Each number is 128 + 24 x the weight over its row's rms, rounded and kept within 0 to 255. Layers, rows and columns count from 0. The size above them is the row's rms in percent of the matrix's.

# layer 10 attention output (transposed), 160x160, rms 0.189, rows 13-15,45-47,77-79,108-111,140-143, columns 0-159
size [107  95 102  81  96 103 123  83 107  96  86 100  93 110  90 102 108]
[[121 128 124  75 113 134 173 137 127 135  76 137 101 129 123 122 146 129 119 122 109 120  66 102 104 159 160 136 100 113 102 121 106 136 137 129 126 107 101 107 111 133 132 104 108 107 156 141 133 131 167 136 126 151  91 103 117  97 169 166 125 138 104 151 154 115 136 138 160 146 135 123 104 117 170  83  99 147 148 114 100 106 132 189 120 159 135 128  91 149 106  90 121 157 141 181 155  81 168 140 107 111 144  95 125 166 118 107 148 102 127 149 161 138 118  90 125 100 119 136  93 134 116  89 166 107 130  91  98 156 142  96 148 156 115 112 128 144 110 125 121 126 161 134 161 120  84  66 145 122 131 125 122 163 142 153 102 140 121 145]
 [ 88 114  84 127 119 136 120 139 110 133 170 150 141 128  99 101 120 114  95 134  70 113 126 159 106 161 141 137 121 133  92  96 105 164 132 107 134 107 117 102 109  86 119 116 132 178 104 156 141 105 127 103  97 135 128 137 156 143 134 162 171 152 121 113 159 134  94 155 143 137 134 174 167  99 123 146 144 131 129 137  68 134 101 107 121 102 119 126  88 117 176 160 124 149 161 153 101 148 159 125  99 160 131 107 128 150 104  84 181 124 147 131 129 148 129 178  97 139 110 123  97 148 111 104 105 102 106 147 116 115  98 110 110 165 164 113 101  96 109 146 118 150 123 104 109 136 136 104 160 131 132 145  92 177 129 146 151 138 138 155]
 [ 91 141 170 101 134 155 113 128 104 151 151 200 140  57 109 117 103 110  92 102 124 134 116 146 106 132  77 163 117 130 107 177 104 107 119 122 148 131 165 136 126 130 154 130 115 117 132 118 167 115 126 123 122 119 118 145 113 120 121 177 143  99 144  92 131 188 130 145 168 131 137 136 132 100 129 125 109 118 102  69 188 138 155 146 105 112 126 133 136 133 170 120  84 138 133 136 137 131 173 147 107 169 125 123 116  95 115 106 136 133 150 128 144 129 135 165 119 129 107 146 118 118 122 152 127 138  67 178 164  92 121 127 144 121 122 110 128 102 115 122 133 153 118 114 136 138 156 144 100 110 167 137 127 127  85 147 142  92 140  85]
 [163 108 111 117 110  73 121 138 115 134 188 125 141  97 108 150 128 105 124 153 155 109 159 129 157 110  82 100 135 113 143 116 131 139 122  91  96 120 127 187 167 129 143 125 109 151 136 150 126 153 127  95 113 113 117 140 137 103 102 103  93 129 132 156 139 147 132 123  92 121 163 149  73 130  96 141 136 139 100 149 104 147 139 120 154 110 129 130 143 141 135 172 139 100 129 105 105 126 108 150 121 145 100 149 179 138 124 129 108 135 130 108 114 154 157 130 175 107  42 155 131  99 116  85  96 133 125 142 116 106 149 128 120 107 155 101 153  88 137 132 132 138  92 109  99 128 165 129 148 185  99 153  95 129 101 151 151 165 128 117]
 [196 151 170  95 116 132 133 124 140 124 109  98 116 175 125 191 138 128 130 148 140 152 155  94 183 139  93 179 111 105 103 128 156 108 124 133  94 101 126 148 182 111 124  93 141 148 138 114  94  89 150 123 136 141 112 153  89  79  99 119 133 137 140 148 108 176 125 122 140 154 156 139 132 154 111 121 121 114 158 150 135 151 136 111 125 148 128 137 164 124 116 101 158 112 131 144 118 137 132 107 148 107 150 140 125 144 154 164 120 136 107 100 141 106 131 140 151 118  97 119 129 122 137 141 133 145 191 151 115 103 122 157 166 143 110 162 132 154 127  66 120 136  81 111 116 185 132 129 103 150 150 140 115 126 105 144 125 126  81 123]
 [136 141  75 163 128 129 135 121 143 119  96 115 126 150 125  94 164 120 130 117 142  88 141 109  34 125 115 137 108 150 171 134 122 113 159 113 117 125  99 167 146  90 149 167 130  80 104 122  87 128 192 103 118 114 147 106 136 128 145 128  89 101  78 113  96 146 135 125 153 105 148 141 141 132 125 156 115 142 137 128 155 105  78 169  91 137 132 130 148 147 110 133 119 114 104 139 112 143 122 137 117 114 112 117 123 107 110 140  83 119 165 157 119 118 130  86  84 134 145 118 115 159 167 144 111 163 143 128 111 116 174 144 149 112  89 110 126 145 113 126 110 157 160  87 108 136 182 129 138 141 118 110 161 148 131 153 140 120 140 144]
 [106 106 124 179 167 131 149 106 134 121 150 118 120 164 106 149 115 136 124  93  91 163 163 113 157 108 137 172 128 140 150 100  87 115 131 150 117 125 119 118  69 140 155 108 121 123 115 122 128 122 139 146 130 164 151 152 112 148 136 156 138 116 128 128 126 103  84 129 133 125 124 100 142 160 124  97 142 114 145 152 127 137 113 139 162 129  98 124 158 107 120 180 144 101 134  82 164 138 130 113  62 123 150 108 151 112 188 159 139 113 112 113 157 131 143 146 103 121 165 101 149  95 117 159 127 123 163 136 127 188 120 121 112 163 113 118  93 185 132 123 131 110 159 103 138 153 139 118 112 111 121  95 127  80 124  80 104 141 121 180]
 [110 150 188 108 124 106 129 116  92 103 126 144 132  97 105 131 134  97 139 138 133 108 102 123 107 150 141 126 125 113 160 110 128 115 164 102 147 143 147 142 147 135 118 148 109 127 145 130 141 135 124 136  93 158 122 100 134 103 137 129 148 117 113 116 134 158 143 119 144 130  92 133 165 162 118 147 107 151 119  85 163 132 116 154  95  97 133 105 169 136 116 116 126 112  73  99 135 150  95 139 115 152 112 159 122 194 144 112 114 104 138 127  97 134 105 119 103 123 180 179 157 153  67 159 131  98 178 132 133  86 107  85 123  73 137 128 104 143 111 151  93 145 119 124 162 118 165 129 161  96  79 127 136 108 113 155  90 154 157 146]
 [131 151 167 131 161  79  83 130 128 147 104  79 132 102  97 116 119 115 127 147 163 113 107 138 175 164 114 110 136 110 142 114 157 119  99 110 102  98 145  67  94 158  52  93 126 152 158 111 116 151 123 150 148 107 114 143 137 118 120  93 119  92 125 120 115 145 125 131  95 146 162 124  81  91 164 137 106 122 125  87 129 120 152 120 116 123 153 135 125 120 112 108 130 170 132 112 123 112 139  99 145 144 122 140  95 154 157 104 165 126 121 118 122 114 102  80 161 137  98 127 152 160 117 117 165 112 191 113 147 115 132 134 158 143 175 130 130 129 153 126 107  84 139 122 156 140  99 113 157 117 121 135 117 174 112 100 127 137 118 136]
 [147 115 156 105 147  96  81 128 166 154 148  98 124  97 137  84 124 149 138 128 135 126 133 144  89 131 116 145 116 136 143 103 115 182 120 141 169 162 132 148 135 135 130 147 129 130 117 142 125 122  79 113 121 136 122  82 141 139 128  76 109 133 143 135  91  64 145 149  72 143  80  75 111 130 138 154 131  80 146 152  77 113 114  97 138 155 149 174 167 134 116 124 102 176 123 162 129 123 149 116 128 120  81 146 150 101 196 126 108 139 120 114 128 125  88 144 107 136 113 115 118 111 111 134  85  77 108  97 137 115 121 136 124 168 146 112 124 124 138 136 110 114 150 118 150 136 133  95  92 130 103 128 115 134 125 108 135 152 114 143]
 [134 125 104 127 117 197 154 134  66 128 136  87 144 174 119 116  93 134 130 142 132  88 107 146 171 104 106 116 114  97 134 120 126 159 101 144 116 124 174 100 122 133  96 127 130 125 166 129 126  90  90 165  98  94 152 150 155 159 105 150 117 137 125 124 137 135 143  94 111 137 145 121 131 102 110 113 125 122 116  95  98 154 103 119 134 144 130  91 111 130 119 111  96 118 118 110 145 152 101 157 129 169 123  95 149 117 166 116 122 173 134 122 150  93 107 125 146 124 114 108  96 141 134 114 127 160 122 129 138  99 125 196 136 162 123 164 120  74 153 143 164  80 145 133 110 123 131 130  80 144 149 144 168 160 102 122 135  75 139 127]
 [ 95 122 194 131 133 135  97 127  93 128 105 116 118 166 183  89 128 140 125 115 139 120  84 149 182 108 150 132 151  93 129 101 128 110 117 134 134 122 132 100  84 159 122 124 118  60 147 100 173 154 111 143  95  66 100 128 115 131 177 120 125 106 121 120 120 130 100 152  93 124 118 160 118  99 120 141 128 136 136 128 133  93  98 155  87 138 102 119 115 159 147 124  83 153 134  84 129 102 125 117  94 133 109 101 121 127  93 105 114  97 124 140 114 108 107  79 111 105 132 129 118 117 129 120 142 145 150 131 171 142 131 130 130 135 141 147 115 120 107 167 140 125 188 130 157 131 148  93 130 118 154 122 118 135 132  73 123 141 130  81]
 [136  98 150 107 114 100 159 102 126 152  95 118 137 108  94 119 136 148 144 130 110 149 132 127 149 129 119 113 169 135  64 137 109 122 115 133 147 128 121  61 168 124 133  98 113 104  81 135 134 108 106 132  87 106 125 123 128 142 137 184 166 111 189 122 119 142 111 122 114 108 122 156 141 136 131 140 142 140 139 148 106 173 117  88 150 141 117 127 140 121 123 138 136 106 194 118 122 102  98 119 167 100 107 132 192 126 160 172 141 140  82  99 113 115 100 161 128 123 155 167 126 112  88 120 159 119 101 143 100 119 107 119 107 149 116 115 136 129 160 148 146 107  83 122 125 129 148  92  96 141 135 103 111 123 135 127  98 167  77 143]
 [132 140 173 100 142 141 123 147 113  95 140 135 119 109 138 126 154  92 104 112 137 145 136 143  99 106 129 133 145 107 148  91 164  88 146 138 135 145 135 118 144 111 143 107 105 149 156 152 104  99  99 121 154 192 109 175 113 116 115 176 159 137 141 160 128 119 151 176 135 158 123 104 139 155 115 100 169 115  99 158 101 106 113 164 167 139 123 175 140 150 165 156 163 104 161 133 140 119 121 121  72 112 177 146 155 175 115 137 116 124 124 149 109  88 124 140  95  81 134 113 112 115 109 114 140 139 143 121  84 122 122 137 114 106 180 123 154 141 123  96 142  87  73 136 122 157 143 137 135 153 115 116 167 129 142 143 104 126 123 112]
 [129 171 140 139 161 104 148 131 166 149 104 118  99 106 153  94 144 141 133 142 140 119 109 126 110 162 102 134 115 151 102 133 157 123 125 114 161 148 119 132 145 124 144 149 132 132  98 138 127  99 157 122 133 143 143 115 118 129 102 105 127 108 120 120  89 128 169 112 117  95  72 166 178  96 145 129 138 190 143 134 176 113 127 115 126 105  99 137  74  93  83 106 108 192 145 100 115 148 111 103 168 125 145 135  75 108 127 112 145 133  90 126 172 148 141 110 137 185 130 135 162 134 126 146 102 110 119 125 149 121 140 129 118 113 115 116 131 118 137  96 101 163 132 148 101 151 110 114 137  78 166 140 173  98 143 127 159 111 118  78]
 [111 130 103 130 129 117 130  88 166 113 138 128 110 122 151 100 172 117  81 144 133 140 129 150  53 122 154 113 178  89 142 159 130 161 168 111 134 136 132  99 113 163 153 127 122 126 126 128 115 117 112 147 133 137 162 107 142 108 168  82 115 135 115  80 147 102  74 111  94 113 119 118  76 152 113 151 106 125  88 130 103  90 132 102 180 131 170 133 141 100 106 139 117 130 114 140 110 108 146 137 179 106 147 104 144 137 130 136 108 112  87 137 124 138 145 148  92 113 142 117 153 105 143 143 148 130 204 138 103 111 144 135 145 113 139 114 146 179 142 139  99 140 101 128 135 131 116 135 133 122 162  93 186 132 141 123 126 137 154 139]
 [105 184  80 122  98 128 160 132 122 129 132 125 105 167 141 160 109 131 150 142 113 119 111 107 113 111 192  88 127 147 126 115 141 144  86 169 131 145 135 111 165 108 121 150 163 156 132 180 160 138 135 155 120 134 150 131 118 146 129 113 122 164 158 106 121 110 137 118  97 119 107 128 176 140 138 108 159 169 123 160 156 121 128  99 171 109 123 132 164 102 120  69 100 109 118 168 117 135  84  98 151 109 114 163 132 131 149 170 116 137  80 140 151 122 103 180 164 138 149 149 107 119 104 110 108 125 101 143 136 147  92 142 121 116 130 153 120 114 108  93 152 136 109 132  86 144 116 135 136 145 130 117 126  75 111 144 103 151  97 101]]
# layer 10 attention value, 32x160, rms 0.0686, rows 13-15, columns 0-159
size [ 99  95 103]
[[110 161 108 113 141 135 166 101 120 110 139 176 112 184 148 172 110 137 122  78 142 150 127 108 107 128 170 182 126 126 161 102  98 117 143 109 140 126 171 154 129 136 159 150 135 144 145  90 169 138 139 175  88 137 130 123 124 123 147 128 142 134 127 110 173 110 115  74 116 112 143 131 118 119 122  95 161 119 136 144 154 122  97 158 130 118 100 123 126 112 120 108 139 114 158 126 162  97 144 127 110 129 144 112 162 108 168  82 154 170 123 189 138 100 142 178  78 119 110 144 118 139 144 123 149 138 127 123 114 116 115 156 132 157 134 138  89 164 129 115 155 138 126  97 137 105 152  94 118 189 164 137 116 151 106 135 100 126 131 112]
 [123 111 126 138 105 124 118 102  66 162 137 110 122 134 131 116 107 127 152  52 129  90 127 145 150 132 156 115 113 107 130 112 130 105 165 106 114 133 129  91 139 134 143 122 179  88 156 171 110 141 153 135  94 135 116 145 152 138 122 150 120  99  94 178 144 108 173 114 130 136  98 130 169 124 142 154 150 153 117 139 117 103  93 131 148  76 141 127  82 161 129 119 117 126 117  95 125 125 116 144  98 114 167 139 113 153 103 164 179 103 128 162 122 132 142  97 134 106 115 158 119 123 138  89 121  94 184 130 109 124 187 106  94 120 143 124 116 131 116  96 136 131 113 139 139 144  99 113 170 127 133  83 106  88 138 115 125 169 137 148]
 [162  93 144 114 138 129 118 110 138 129 137 154 113 125 100 127 127  83 152 156  98 112 153 140  91 172 148  97 119 102 128 157 131 163 130 118  91 136 132  87 111 172 128 125 143 105 127 104 106  91  85 123 133 147 125 123 116 120 145  76 143 136 156 150 150 176 143  85 143 103 141 131 163 131  94 142 107 142 128 130 113 142 117 133 138  98  84 147 135  99  98 145 156 131 160  83 137 174 172 135 110  72 117 168 145 113 164 140 111 116 156 150 171 113  98  79 108 130 127 145 123 152 143 149 125 121 135  98 133 157 189 140 113 131 102 128 141 113 163 110 148  96 165 124 162 110 152 140 150 130 126 120 136 121 183 116 165 121 140 143]]